Each number is 128 + 32 x the weight over its row's rms, rounded and kept within 0 to 255. Layers, rows and columns count from 0. The size above them is the row's rms in percent of the matrix's.

# layer 7 MLP down (transposed), 576x96, rms 0.202, rows 283-318, columns 0-95
size [ 92  94 112  91  99  93  86  97  85 109 127 104 118  86 108  91 108  90  90  85 106 113 115 110  96  80  91 104  93 104 105 103 102 100  99  95]
[[178 104 111 156  85 135 133 154 132 113 162 102 188 174 112 164  91 126 102 112  64  96 168 135 127  84  87 110  85 113 101 162  74 131 160 131  99 136 146 176 112 178  90 145 149 135  96 121 115 128 165 113 137 117 130 178 171 109 112 137 156  93  89  84 158  99 125 171 122  59 116 109 189 106 101 120  93 173 141 104 130 111 130 123  98 103 149 164 168 126 234 116 146 158 156  73]
 [ 94 122  77  95 100 148 117 107 123 135 111  96 126  69  75 113  90 128 114 190 103 139 113 163 132  58 158 161 173 142 144 160 164 175 107 118 119 112 108 121 123  73  53 127  63 117 153 170 106 132 101 193 123 166 148 106 121 121 163 117 112 159  78  75 131  91 133 173 135 130 135 114 110 150  96 110  74 160 185 127  94  67 121 167 157 149 129 116  60  90 120 105 102 155 118 113]
 [137 170 113 175 117 179 169 130 107 132  82 167 133  85 110 105  96 168 129 122 123 109  53 170 140 128  46 137 190 125 128 102  93 144 165 129  85 102 150  28 167 143 121 126 129  59 186 127 103 146 102 131 102 176 199 110 141 134 114 142  88 167 126 149  84  93 126 138 103 134 121 109 112 132 135 138 115 135 116 142 115 140 136 154 172 119 116  87 174 117 139  82 124 148 123 204]
 [135  79 124  86 114 130 120 140 173 121 128 121  80 106 131 159 132 142  62 144  64 134 146 156 176 138 188 144  69 167 165 115 125 111 154 103  76 135 149  74 190 177 122 111 147  89  83 130 131 162 115 164 146 106 118 172 102 154  99  58 153 145 193 101 118 133 169  55  95 164 144  99 112 131 124  78 110 150 105 143 169 120 139 153 101 132 140 111 149 168 179 168 116  86 106 160]
 [103  65 143 154 131  51  98 108 101 139  93 114 143 126 108 147 116  86  81 153 175 105 119  81 143 157 211 105 110 135 101 175  83 123 101 105 148 153  91 144 104  63 112 197  97 106 144 108 132 173  95 129  95 134 130 115 107 111  78 107 134 107 158 140  78 141 100 123 125 197 123  89 111 107  96  73 180 209 138 123  87 160 109 121 143 134 148 126 116 116 128 157 116 173  85 103]
 [181 134 131 117 104 132  90 111 145 111 136 197 104 106 160 121 136 148 154 130 137 113 187 133 142 109 123 143 155 153 118 139  98  91 156  95 170 146 116 156 140 122 159  67 163 128  96 129 143 150 112 100 126 108  60 157 132 119 112  75 155 101  79 126 128 199  72  45 114 110 146 122 157 129 180  83  71  87  62 125 179  68 136 105 168 125 143 133 119 139  55 151 157 123  79 154]
 [127 135 131 154 114 160 156 145 127 113 177 103  54 154 123 178 133 142 176 124 115  93 141 102 130 111 131 141 113 115 155 132 188  77 145 138 110  67  94 103 111 102 130 125 132  61 173 148 193 153 109 102  92  99 169 189 128 114  97 114  98 154  79 133 108 146 142 143  42 194 153 112 169 132 184 129 133 128 184 100 106 104 125 129 149 115 166 100  84  81  93 145  59 109 127 107]
 [ 97 139 138 113 120 142 144 122 128  72 151 167 129  83 149 133 153 141 149 153 143 134 137  82 116 131 119 104 112 108 112 211 150  83 159 128 114 104 156 135 168  88 150 138 131 101 136 105 165 159 160 164 143  93 122  86  93 114 173 179 175 118 173  78 194 169 166 171 132 168 123  68  49  92  75 150 156 130 127 155 135 108 117 189 121 122 141 160 186 111 194 128 156 110  75 113]
 [116  96  93 125 102 145 112  93 120 128  98 128 103 100 137  66 100  97 201 116 143  78 123 149 114 200  92  80 141  76 172  95 111 127 111 126 123  41 126 160 155 162 155 107  53 167 168 149 133 116 121  68 154  88 135 166  69 132 143 163  94 163 145 171  87 111  83 152 127 133 128 123 130  83 121 158 161 141 145 131 149 154 136  98 148 115  98 136 128 127 142  69 106  91 197 138]
 [138 151 173 107 216 127 104 149 140  70 111 101 150 143 121 101 121 114 147 128 117 151 124 114 111  90 159 104  92 104 117 182 150 120 167 167  93 155 108 143 178 157 145 103 182 104 120  83  85  54 126 130 140 124 159  56 166 127 177 158 149  91 129 116  88 118 129  85 135  76  69  86 188  91 120 149 176 160 129 148 135 110 154 150 153 186  63  96 115 101 160 112 155 125 138 127]
 [130 116 145 128 105  80  81 158  89 111 155 109  90 129  61 133 162  71  82 110 164 181 128 160 117 136  95 160 162 119 118  76 187  84 161 142 110  63 131 138 110  75  57 113 119 121 154  83 202  74 155 120 116 166 147 206 114 136  95  79 113 132 128 138  77 139 118  92  88  81 156 131 122 126 119 125 149 144 135 155 134 139  85 155  80 156 123 165 117 138 134 119  89 143 114  96]
 [118 190 121  90 172 176  84 139 146  89 103 179 160 123 131 121 146 202  92 159  65 110 141 110 168 149 137 141  79  97 160 139 140 133 122 147 129 139  93  81  52 110 196 134 121 147 191 183 115 114 114 119 129 192 115 122  92 144 111 133 105 181 106 128  99 102 141 148 150 112 141 154 109 145 104 109  39 139 171 159 130 134 100 141  96 188 160 146 132 119 175 138 154 136 144 167]
 [158 121 104 132 170  96 192 124 121 161 183 142 157 136 136 149  81 131 128 118 188 138  76 146  69 172 117  87 140 153  91 121 113 155 107  79 160 146 132 101 150 140 194  67 118 136 119  99  94 137  91 134 110 106 178 157 168 213 147 127 104 150 103 145  98 170 176 138 154  98 162 140  81 181 101  76 153 150 113 127  94 135 116 162 146 151 130 120 158  84 119 103 182 147 161  73]
 [111  97 121 143 145 170 157 140  96  90 159 158  88 151 152 115 172 109 162 137 127 137 102 124 164 174 112 133 146 154 102 148 178 111 105  92 185 154  97 164 159 131  83 136 143 135 173  78  89  94 151 120 115 112  87 180  40 145 138  45 114 171 141  77 160 121 167 120 110  96 174 122  91  85 134 165 110  69 150 139  85 104 165 106  85 160 124 114 123 131 118 184 145  76 145 105]
 [138 135 101 121 155 159 113 148 106 138  97  87 139 151 136 100 137 155  89 155  71 115 151 145 189 152 140 142 117  82 114  64 169 140 112 158 130 128 126 125 106 122 114  77 137  48  83 180 167 128 164 198 151 155 125 159  72 120 141  99 150 173 150 154 111 142  74 124 149 143 141 125 138  54 147 116 145 144 137 180  91  65 136  71 122 115 156 160  88 146  63  76 134  83 139 162]
 [101  94 117 128 102 133 106 126 111  90  98 109 109 146 157 160 128 138 148 137 138 172 135 113 110 125 159 173 124 165 162  98 104  88 179 120 106 125 135 148 156 122  61 110 163 128 178  85 129 152  78 123  64  85  89 130  54  51  52 105 105 159  82 109 155 143 130 124 129 107 133  84 135 117 171 123 171 100 120 187 115 136 119 150  81 116 169 138 164 105  76 202 182 106 139 141]
 [137 123 147 126  74 112 193 157 115 125  78 117 161 161 123  93 131 175 147 206 123 190 202 144 164  98  85 116 123 131 102 111 131 141 122 171 177 164 133 126 136 103 125 138 101 100 127 154 124 130 159 138 115  98 138  86  73 142 114 156 137 139 145 195  71 108 135 101 151 126 121 125 128  79  92 128 164  84 129 135  97 189 150 168 210 142 115  65  67  99 130 108  89 147 166 137]
 [129 144 103 159  73 181 159 113 157 127 148 144 164 143 133 104 130  96 102 123 170 138 185 137 146  82 147 137 148 174 180 113 121 129 161 112 159 161  99  58 129  89 115 198 138 138 150 131 135  78 179 131 157 129 125 158 188  97 148 102 168 149 130 106 110 156 157 170  93 152 193 127 133 139 135 201  89 180 108 104 106  72 155 162 137  88  88 105  90 123 178 107  75 168 135 118]
 [144 164  98  10  73 165 145 147 120 134 164 174 117 102  75 152 107 149  91 125 125 115  84 106 117 152 154 118 106 106 129  87 112 106  78 127 101  91 124 142 156 137 193 106  90 143 186 128 135  83 167  91  88 106 113 102 135 115 120 153 101 194 169 135 119  65  68 108  90 122  97 165 123  99 107 162 126 175 139  66 126 146 117 133 139 164 128 142 165 164 132 157 163 105 129 107]
 [152 102 121 103 150 149 138 134 213 146 107 113 152 181 187 110 117 155 128 166 115 123 148 187 203 121  97 113  90  88 109  71 135 162 142 102 131 116  93 115 134  94 134 110 171 135 118  77 170  94 113  88  94 136  79  95 115 127 159 196 131  36  89 162 140 110 139 179 154 152 125  57 113 146  97 131 130 163 109 130 135 142 149 126 110 156 163 122  76 115 108 154 155  93 152  82]
 [138  80  98 117 119 128 112  95 135  98  94 174 130 120  98 105  96 109 137 138 150  95 123  89 128 117 107 110 136 127 128  40 149 121 127 123 170  68 141 197 104  97 135 152 117  95  93  84 137 116 165  92 128  95 168 124 132 130 148  92 133 148 125 150 113 153 169 113  63  69  89 122 120 192 187 204 152 120 169  98  71 121 131 154  95 149  77 135 127 162 144  60  52 121 126 141]
 [157 159 119  97 168 134 176  62  74 156 118 150  93 107 115 162 162 125 181 168 171  74 120 102 151 142 164 184 215 165 129 184 201  94 141 109 142 121  92 116 172 119 127 153 127  78 177 145 166 125 157  77 150 155 130 134 155 153 146 117 145 159 146 168 143  90 110 196 161 113 139 146 101  91 108  75 131  81 102 147 141 103 131 140 121 128 172 175 135 119 113 146 150 129 138 101]
 [115 200 144 148 134 123 136 103 172 110  85 193 129 114  90 158 111  96 172 161 118 109 169 171 142 142 127 129  79 146 170 116 130 114 123 143 117 127 157  90 131 160 112 118  43 118 128  65 110 114 171  89 128 191 120 166 172 179 107 168 134 182 172  99 166  86 134 147 131 122 162 123  71 131 160 154 127 124 119  94 146 159 159 107 106 145 141 125  87 104  86 226  95 138 101 118]
 [ 94 129 103 150 128 107 121 150 161 167 143  79 117 127 127  78 147  89 179  69 137 123 159 160 136 169  88 167 128 153 116 114 165  76  98 172 100 130 156 141 140  97 136 181  91 143 133 197 103 173 101 162 128  84  74 146  48 170 138 114 117 183 113 112 210 137  92 130 117 188 103  93 127 132 156 125 123  98 136 152 153 142  89 123 116 166 191 111 128 140  94 136 174 123 135  76]
 [132 120  65 155  92 145 101 142 108 158 114 171 153 145 119 121 137 160 110 188 102 168 129 152 128 131 107 126 141 127 119  88 130 115 130 189  26 151 128 172  59 157 102  76 132 100  63 172 132 212 199 164 129 140 146 134 149 141 114 154 158 163 146 168 131 131 114  92 110 110  94 134  86 141 114 177 138 164 107 115 149 145 127 129 160 135 103 209 181 124 114 107  93 107 142 132]
 [ 80 132 151 135 116 141  93 125  84  98 138 121  81 154 104 120 102  96 111 117 101  97 107 120 186 137 107 118 137 172  87 113 145 122 149 126  89 162  91 116 162 118  75  79 169 182  62 168 180 128 128  98  98 167 116 138 153 148  49 142 138 198 137 114 136 144 134 187 140  54 137 143 104 135  82 127  78 143 129 107 144 111  86 133 125 108 106  84  82 141  70 134 176 143  99  65]
 [ 86  61 127 141  52 204 153 123 130 129 117 159 122 116 156 141 137  84 138 121 121 106 148 166 145 111  91 145 124  77 136 135 180  86 149 151 114 127 135  82  67 107 154 121 164 163 110 114  74 131 106  97 165 113 115 168 133  64 119 111 138  83 126 129  97 168 218 129 114  98 110  62 150 105 185  90 154 121 169 170 128 139  97 122 187 129  86 144 185 153 106 117 139 120 134 146]
 [137 165 125 115 115 125 142  73 126 171 128 133 160 203  86 141 128 113 143 108 141 113  93 186 106 178 136 156 134 199 165 144 104  95 112 129 135 162  92 126  95 142 121 192 132 128 141 124 179 115 104 102 109  97 127 240 151 134 136  81 104 157 105 151 139 152 151 183  82 118 113 165 126 172  96  89 121 130 105 112 158 164 110 172  92 136 137 114  98 157 122 165  61  97  90 188]
 [ 93 118 145  73 143 153 145 111 152 112 133 110 118 103 115  77 100 179 167 114 100 133  58 111 179 113 102 182 128 158 102 113 146 189 177  87 167  66 120  96 132 196 115  97 144 131 104  59 106 149 158 103  97 130 188 154  97 154 125 141 135 145 130 142  88 187 130 113 147 154 129 126 160  82 156 131  71 123 111 125 107 136 140 102 198 121 113 174 163  83 168 145  90 116 126  72]
 [146 137 113  87 165 122 127 133 110 103 164 136 159  72 156 158  97  68 113  96 100 165 195 120 107 193  74 113 101 138 142 102 125 124  87 117 176 173  75 101 109 100 146 144 123  94  88 141 112  87 124 124 163 102 145 203 211 162 102 129 177 120 165 142 139  99 103 135 145 117 171 146 131 154  87 138 166 150  95 117 132 152 124  81 204 163 189 124 117 107 130 123  98 172  97 122]
 [158 140  76 186 110 150 144 144 133 137 122  91  86 151 131 154 135 178 155 147 174 178  29 160 122  78 116 105 110 148 113  93 164  92  93 143 127 118  75  84 144 180 111 145 164 192  96 100 218 125 151 114 176  97 119 129  82 147  99 174 105 152 116 121 118 189  65 114  77 144 146 123 139 141 145 119 128 111 156 193 116 122 116 150 103  97 135 110 109 135 120 138  90 132 112 139]
 [121 121 125 131  95  94 167 145 127  95 147 158 140 131 122 139 142  54  98 119  67 128  95 110 125 183 115 131 174 196 176 131 150  36 128  85 163 161 130  97  58  91 141 123 133 133 163  76 119  93  85  97 128 115 119 141 117 145  97 136 155 188 150 101 100 147 108  56 118 155 132 148 169 133 123 155 129  69  72 130  88  96 103 159 165 164 136 174 108 136  98 110 163 131 119 175]
 [162 115 138  91 116 112 134 140 131 137  61  74 180 174 126 179  85 116 134 135 108  70 120 181 112  82  96 140 139 107 110 133 160 182 187 148 126 187 119 115 129 138 172 102 195 152  80  72 126 120 146 119 163 115 151 148 154 188  62  89 136 115 167  93 101 185 113 124 141 129 156 116  74 112  88 105 152 158 156 145 105 116 118 172  84  87  99 180 101 127 133 158 160 117 122 148]
 [189 108  94 180 140  78 107 123  86 137 162 164  84 172 124 164  94 130 125 114 103 179 148 105  73  94 122 148 129 123 150  70 139  86 122 131 156  98  85  69 112 183 133 137 133 122  96  83 155 111 135 106 205 118  78  75 183 147 128 149 130 152 162 139 166 102 198 118 166 109 128 106 163 122 142 130 141 169 123 159 109 113 108 120 111 164 122 151 199  96 166 115 149  99 190 129]
 [153 128 122 148  86 153  85 152 179 119 175 145  66  92 115 162 145  97 175  64 172 131 160 121 117 151  94 109 142 126 120 110  91 172 142 139 134 185 146 137 134 174 177 173 134 139 134 170 141 120 145  76 163  87 107 123 102 137  80 151 162 158 126 124 130 146  92 162  97 135  77 118 152 157 137 181 174 148 188 120 204  89 100 132 154 125 129 113 152 100 162 184 130 150  73  62]
 [160 153 123 129 165 167 122 129 108  95 153  57 123 158 159  88 155 135 121  83 113 175 146 124 186 135 190  89 163 110 116  67  73  94 158  91 105 128  98 110  85  98 133 102 160 148 136 114 147 125  87 128 114 116 151 146  72 142 120  71  99 150 107 117 109 142 142 163  90 151  94 129 136 187 165 128 157 102 133 173  90 149  79 192 135 169 148 125 160 157 117 180 125 116 127 225]]
# layer 7 MLP up, 576x96, rms 0.211, rows 284-319, columns 0-95
size [ 87 115  97  93  97  91  97  74 108 131 110 111 103 103 100 108  79  87  85 100 103 105 106 102  97  96 108  86 113  97  97 106 100 106 103  94]
[[129 184 213  94 130  79 133 125 164 143 148 127 148 146 131 149 103 119  99 117 124 129  99 139 156 173  82 123 100 144 119 112 128 118 160 143  60 123 143 129 107 154 150 124  56 115 112 185 133 148 183 159 146  94 129 159 145 138 151 163 131 192 137 162 124  97 108 133 139 132 198  81 161  98 136 149 141 134  79  62  97 181 123  51 136  83  89 128 117  78 121  51 147 106 140 114]
 [ 71 116 149 139 147  99 115 140 138 133 170 143 125 201 152 112 106 100 127 125 162 146 184 148 133 127 164 103  88 141 152 131 116  85 201 133 147 113 167 124 158 106 110  95 101 136 158 130 153 172 175 162 163  82 116 105 154 109 147 169  87  99  65 183 110  83 105 121 112 143 116 107  85  86 105 135 154 113 119 170 169 117  90  99  89 109 156 229 128 183  91 170 123 141 132 186]
 [157 142 111 125 105 153 142 151 130  54  80 134 164 134  91 112 128 129 133 132 155 140 131  85  52 124  57 139  88 126 114 164 109 123 114 139  81 115  83 183 100 198 150 107 121 149 133 111 104 140 122 126  86 148  93  81 133  97 157 165 158 163 174 129 151  56 138 179 119 131 156  99 113 151 118 159 147 171 102 131 159 189  78  75 128 115 133  75 143 113 103 183 196 108 118 155]
 [142 173 140 156 127 111 119 158 133 159 118 111 159 138 151  57 138 130 107 118  60 146 163 127 153 136 119 173  54 151 110  90 126 124 146  92 158  83 102 165 167 125 103  78  67 117 116 113 115 100  78 108 149  97 123 137  87 136 165  96  68 114 155 125 143 125 109 193 144 121 130 105 168  79  85 208 164 119 222 157 102 157  98 122 143 104 127 151 145 145 125 118 164 154 186 144]
 [ 63 114 161 159 142 106 177  84 116 122 197  63 109  99 121  83 189 162  94 147 127 128 139 199 143 166 186  79  92 133 142 105 137  75 101 123 145 122 118 156 177 160 164 115  84 134 105 150 165 117 176 107 139 108 123 150 152 135 143 155  97 162 112 101 109 123 116 132 145 118 104  90 102 146 115 145 119  30 170  80 124 157 129 152  80 122  92 153 130 136 145 124  75 160 113  80]
 [148  84 173 176  73 127 181  97 117 105  96 120  79 132 106  99  44 146 153 167 132 171 129 100 115 128 114 118  92 121 137 206 137 203 112 145  84  79 140 124 134 132 132 139 137 108 109 139 100 132 115 121 124  94 106 130 140 137 154 140 114 162 173 158 160 100 100 170 115  96 133  77 100 131 133  64 120 154 188 149 118 137 156 149 129 154  85 140 166 113 161  94  60 105 182 200]
 [ 96 159 115 178 169  79 105  98  89 129 116  87  94 120 138 113 162 129 112  71 124 115 172 136 140  91 151 134 130 106 139 136 137 106 134 122 154 130 175 138 157 100 145  78 137 179 139 160 144 171 130 129 170 118 177 120  62  90  50 181 149  94 132  87 160 155 150 143  95 125 201 183 120 101 109 199 119 109 166 134  35  95 153 131 118 181 118 116 165 105  96 117 127 106 130 138]
 [115 204 102  77 161  93 173  47 167 127 160  91 205 134 148 153  87 164 159 135 108 156 129 188 159  77 119 169 124 206 135 138 130  97 167 155 153 127 148 109 150 130 136 141 122 156 157  99 111 166 117  91 179 121 150 115 192 129 155 188 154 115  94 102 126 122 160 162 117 137 129 140 105 113  87 127 115 103  89  80 109  99 171  89  95 137 145 102  83 108 125 126 131 178 121 137]
 [132 159 157 110  59 205 142  93 114 107 116 134 166 110 135 150 173 142 142 121 131 122 145 186 155 136 186 174 123  83 136 102  72 172 100 118 112  94 100 105 143 134 125 118  99 182  59 122 147 109 132 149 113 120 147  85 151 115 154 105 161 191 178 101 202  80 119 116 120 152  64 126 162  94 133 111 143  61 130 166 180  90 133 103 175 119 113 180 107 102 127 110 123 157 124 141]
 [165 102 179 107 126 158 177 142 132 157  96 101 124 161 103 157  65  87 156 128 177 115 152 159 114  90 148 131 155 121 126 150  98 142  76 140 117 158 137 159 109 163 207  87 110 157  96 137 147 160 141  91 135  54 116 131 139 148 153 150 134  65  97 139 190 111 103 167  94 137 145  63  96  90 135  70 121 134 110  84 168 144 187 137 145  94 104 115  64 164 164  95 112  99 133 153]
 [112 107 108 186 113 139 124  97 155 165 157 134  97 122 190  75 117 111 156 143 157 172  92 119 152  72 119 126 129 119 128 173 160 165 127 106 154 116 139 100 106 181 129 127 145 108 155  40 152 144 130 152 165 136  81 120  66 159  98 111  93 124 154  99 123  69 135  88 170 102 109  74 103 134 147  85 168 113 164  66 198  73 114 143 153 163  99 116 120 125  97  93  90 120 124 192]
 [169  82 151 157 148 103 148  98 120  94 149  85 144 193 145 109 117 143  93 164 148 151 146 101 130 152 110 117 110 168 117  77  92 186  95 110 143 100 200  90 130  87 146  99 101 193  71 112  78 156 115 146 155 126 134  90 114 112 148 155  53  91 106 134 158 124 152  72 144  91 165 117 146 120 105 107 109 118 150 126 112  78  86  94  99 147  47 183 135 137 152 179 105 105 114 105]
 [133 125 121 108 139 149 129  99 175 149  89 180 126 103 137 115  89 117 134 157 160  59 137 156 123 102 116 137  71  95 112 148  79 160 120 157 104 122 140 116 157 147 126 121 105  61  70 129 131  98 119  91 139  84 176 177 132 136 138 121  97 130  56 200 112 137  78 155  98 163 108  75 115 185  77 162 171 149  92  75 101 138 134 178 195 105 134 110 130 166 154 114 123 148 151 189]
 [126 119  91 109 171  87 103 110 150 106 168 135  65 167 163 124 151 120 124 146 130 136 144 163 115 147 139 189 116 123 119 152 121 107 121 131 159 122 197 148 125 169 172  97 143  89 121 187 130 102  75 114 110 199 140  75 110  74 113 218 103  86 120 131 112 139 115 143  94 140 139  97 142  82 192 139 141 123 163 110 108 119 103 101  90  96 154  92 121 166 138 232  87 135 153 130]
 [120 137 151 114 133 117 157 187 183 165 138 158 157 154 103 108 142 108  61  91 105 123 128  98 152 142  54 117 183 108 126 194 173 107  94 105 123 147  93 138 153 129 151 159 121 101  82 185 142 158 129  92 201 164 221 146 139 115 166 149 138 124 135 131 141  91 144 148 139 169 115  93 114 176  98 156  46 128 144 107 177 143 109 110 144 112 155  95 116 156 171 116  88  98 103 127]
 [148 170 190 129 181 144  90 137 162 175  89 160 108 167 171 195 101 127 141 116 178  93  51 162 134 136 145  74 113 114 139 118  77  34  98 192  80 161  97  84 134 135 151 135  98 102 122 185 133 123 112 109 112 100 116 131 122  86 106 159 106 154 126 129  61 160  62 101  69 108 133 143 166 139 117 117  87 107 130 129 150 159 125  95 144 125 129 130 117 144 105 118 131 113 132 121]
 [109  74 196 157 141  82 147  99 158 126  76  96 155 116  92 127  89 183  83 134 117  62 179 102 105 149 162 172 158  75 186 132 121 141 119 150  72 112 114  78 160 158 140 108  60 135 125 118 128 102 124 159 185 154 162  93 146 133 158 165 108 102 130 127 144 152 124 165  95  87 110 123  89 103  85 124 181 208 134 103 101 124 115 144 141 164  84 154 118 136 135  85 152 156 135 130]
 [ 57 128 142 146 114 113  84 122 103 180 116 114 131 134  79 172 121 108 147 126 141 133 169 172 141 155 118 120 163 125  96  79 174 162  94  99 114 155 115 137  47 140 122 150  85 133 190 112 153 145 137  97 162 105  74 116  39 101 172 155  76 175  80  90  98 102 169 119 104  84  99 131  86 132 158  81 113 157  99 155  89 124 184 127 120 152  87 111 122 146 116 129 118  84 147 161]
 [119  58 160 120 196  69  78  99 197 126 138 125 107 121 166 104 154  83 170 130 163  79 174 117 104 130 141 179 104 101 122  88 143 143  92 168 148 132 123  88 162 155 108 128 126 172 100  60 131 147  99  96  69 131 136 123  81 155 166 160  74 118 138 140  83 130 148 133 105 147 124 149  59 178 156  71  99 158 129 155 129 118  62 166 143 105 115 146 136 154 137 158 148 152 127 125]
 [126 142 175 113 158 162  65 149 126 104 133  93 137  71  88 152 144 113 159 128 109 174 124 121  60 117 137 178 115 148  94 192 120 148 151  97  95 178  94 130 114 104 196  97 125 119 156 160 162 106 111 125 167 118 147 114 195 115 153 115  99  78 160 121  99 101 158 174 165 170 178 148 131 134 132  88 126 117 183 155 186 133  73 109 152 158  93 129 157  56 104  78 153 140 124 116]
 [132  71 175  94 109 149 152 114 112  95 101 185 141 123  75 128  87  98 138  99 124 113 106 128 136 133 120 156  66  45 127 119 126 126  76 162  94 116 114 152 143  82 115  87 165 167 103 109 135 111 142 103 172  76 126 189 134 109 142 157 147 167 153 142 134 148 140  82 131 109  22  74 117  94 181 135 185 101 181 154  99 129 130  66  99 134 136 119 106 101  99 101 119 147 103 122]
 [162 107  94 154 192 127 148 129 101 160  72  99 132 170 107 108 121 149 159 171 144 122 172  96  79 128 126 163 102  99 159 106 121  88 113 163 125 158 156 128 133 128 108 129  70 128 117  89 146 129 107 131 112 128 165  98  71 118 117 175 140 106 127 165 120  77 157 121 193  92 138 159  71  45  88 162 176 122  72 165 183 152 144 151 140 113 128  84 145  88 116  65 101 185 155 130]
 [ 95  77  52 157 126  94 135 140 138 159 100 127 177 126 114 142  94  92  95 124 117 140 123 172  97 123 110 172  78 165 139 195 197 138 121 107 172  47 180 106 148 113 158 122 172 150 110 180 115 148 123 135 145 125 174 109 106  54 154 131 113  93 181 132  91 101 146 147 134 157 159 126  94 141 116 122 144 118 141 109 202 152 110 153 126  77 144  74 133  61 143 133 135 159 145 107]
 [131 141 125 110 162 154 137 109  99 131 139 133 129 101 162 172  97 159  62  95 166  80 195 124 181 133 110 177 139 111 124 135 177 106 126 136 100 190 149 118 167 122 149 150 127 123 121 122 134 112 155 118 206 161 120 163  99 120  88 151  67 168 108  97 173 134 214 149 174 107 153 124  82  94 141 120 139 126  62 132 155 173 173  97 119 132  72  83 148 134 183  95 124 143 138 174]
 [214 119 136 181 145 161 163 118 120 109 111 153 175 138 109  91 151 124 143  63 152 121 125 146  74 144 148 168  88 108 166  68 130 138 159 103 123 106 184 184 141 130 122 138 144 165 171 161  99 121 100 213 148  97 136 153 154 103 152 156  79 128 167  86  99  87 129  55  88 116 121 118  82 100 138 140 164  89 112 125 141  97 126 106 100 183 115 151 185 125 153 114 106 127 112 171]
 [144  91 148 131 146  54 147  87 105 148 107 120 129 122 102  96 111 161 139 146 144 150 119 138 154  96  45 139 107  92  61 114 109 147 157  97  56 143 129 122 155 126  72 166 141 166 109 107  60 162 178 132 114 135 230 125 109  89 188 147 111 151 150 109 158 131 179 140 110 131  74 157  94 124 138 100 123 174 168 160 129 118 151 118 105 113  96 132  96  79 105 119  86 139 175 124]
 [119 120 122 120 179 121 107 122 146  86 147 127 112 120 133 103 131  45 119 142 137 113 122 123 116 179 193 105 121 119 173  59 202 129  91  99 123 151 134 116 107 133 109  80 115 153 116 142 132 153 149 134 112  73  88 101 105 106 159 130 207  85 116 157 104 116 152  64 196  83  70  91 112  82 132 157 115  73 157 155 128  92 150  50 121 129 127 165 112 127  92 151 161 141 108  91]
 [113  77 159  97 127 175 164  91 134 163 110 120 119 139  97 100  58  97 147 117 129 184  82 190 164 174 143 100  88 160 133 120 126 163 151 137 143 116  84 132 123 225 137 106 114 140 145 134  97 154 105 111 152 151 109 128  37 126 160  70 142  89  94  94 109 107  83 140 136 152 142 127 129 152 130 128 192 112 148 107  80  81 143 164 160 133 161 136 125 181 131 113 169 116  68 154]
 [ 98  71  65 173 110 161 141 111 150 139 185 187 143 101 170 186  90  86 119  86 109 187 118 113 133  86 127 116 110 127 197  97 135 116 119  92 141 118 151 146 115  57 150 111 103 147 146 182 138 131  93  83 102  96 129  74 138 112 130 132 157 140 151 142  81 118 112  83 172 144 104 137 159 135 106 141 170  68 139 135 139 164 122 124 130 156  94 160 131  41 168 140 107 159 173 100]
 [100 102 180 159 205 126 163 142  88  79 126  95 107 177 126 159 173 110 101 142  87 189 122 156 119 100 136 124 138 125 184 105 121 139 168 153  89 156  65  69 190 133  78 140 117 114 175 123  80 137 107 123 111 109 113 103 102 106 140 119 151 136 133 104 162 112 158 127 178 164 174 146 108 126 171 114 164  95 160 158  76 121 138 101 103 154  86 158 142 159  90  96 155 159  48 136]
 [162 115 138 161  91 122  95 104 201 112 100 166  97 126  55  98 157  85 108 122 110 119 127  89  91 186  69 132 122 110  84  99 125 111  75 107 105 121 109 120 159 110 153 134 165 125 141 190 163  59 155 134  79 125 181 117 143 154  93 128 107  93 173 138 133 124 143 159 187 176 176  71 133 177 133  90 167 146 137 153 110 124 160 122 108  96 143 145 162  59  86 157 134 121 123 145]
 [100 163 121  80 126 102 130 106 169  90 129 123  77  89 158  77 151  56 177 138 165 136 103 137 154 114 182 130 132 106 154 142 106 119 179  90 143 176 115 105 110  85 150 142 107 170 101 151 149 126 103  71 101 111 146 120 158 110 130 159 174 124 151 113 119  73 140 133 199 199 214 133 121 137 147 151 105 167 147 135 170 157 100 105  58  80 123 168 124 132 109  73 128  98 146 145]
 [164 121 122 146 140 173  80 105 102 180 153 136 139 136 138 152 152 116 179 139 109 149 135 184  98 100 155 140  99 125 102  99 130 213 105 104 191 125 125  91 164 164 145 152 122  85 118 149 142  77 107 116 207 136 105 160 155 117 163 168 148 132  98  76 126 135 161 131 143 167 130  67  94 148 168 125 138 136 123 146 125 164 109 165 109  93 170 108 217 134 127 160 215 133 139  81]
 [ 60 115 158 149 151 129  27 136  86 131 102 146 133 151 180 134 128 122 111 161 147 173  88 165  76  85  93 106 174 122 134 142 127  95 184 145 113 116 153 142 113 159 186  83 140 171 165 162 109 140 111 160 170 113 167 162  88 130 169 158 131 147 105 137 129 120 177  87 135 134 127 106 108 105 119 164  98 160 160 109  79  90 156 143 117 182 101 146  64 104  79  94 141 121  73 153]
 [133  91 191 132 168 120 137 127 184 159 112 136  91 151  59  87 153 125 148  99 124  76 130  81  90 127  66  35 100 100 130 131 156  89 100 139 120  97 184  81  73 106 107 128  95 160  92 162  82 171 134 142  94 163 132 125 144 133 228 160 129 134 118 148 126 113 165 112 127 104 105 122 107 146 115 142 120 136 133 167 143 135 119  75 115 177  85 149 123 136 186 106 164 123 134 105]
 [ 84 142 165  49 169  72  98 152 162 169 139 130 155  75 188 135 135 116 130 145 133 102 124  66  53 111 107 121 138 132 129 121  58 115 147 120 149  87  74 126 138 178 121  93 109 163 131 140  84 199 116 154 133 143 100 106 140 113 168  82 153  89  93 145 134  58  95 140  96 156 143 158 158 127  89 135 155 114 148 148 113 129 134  83  81  84 140 159 170 147 159 160 140 144 137 169]]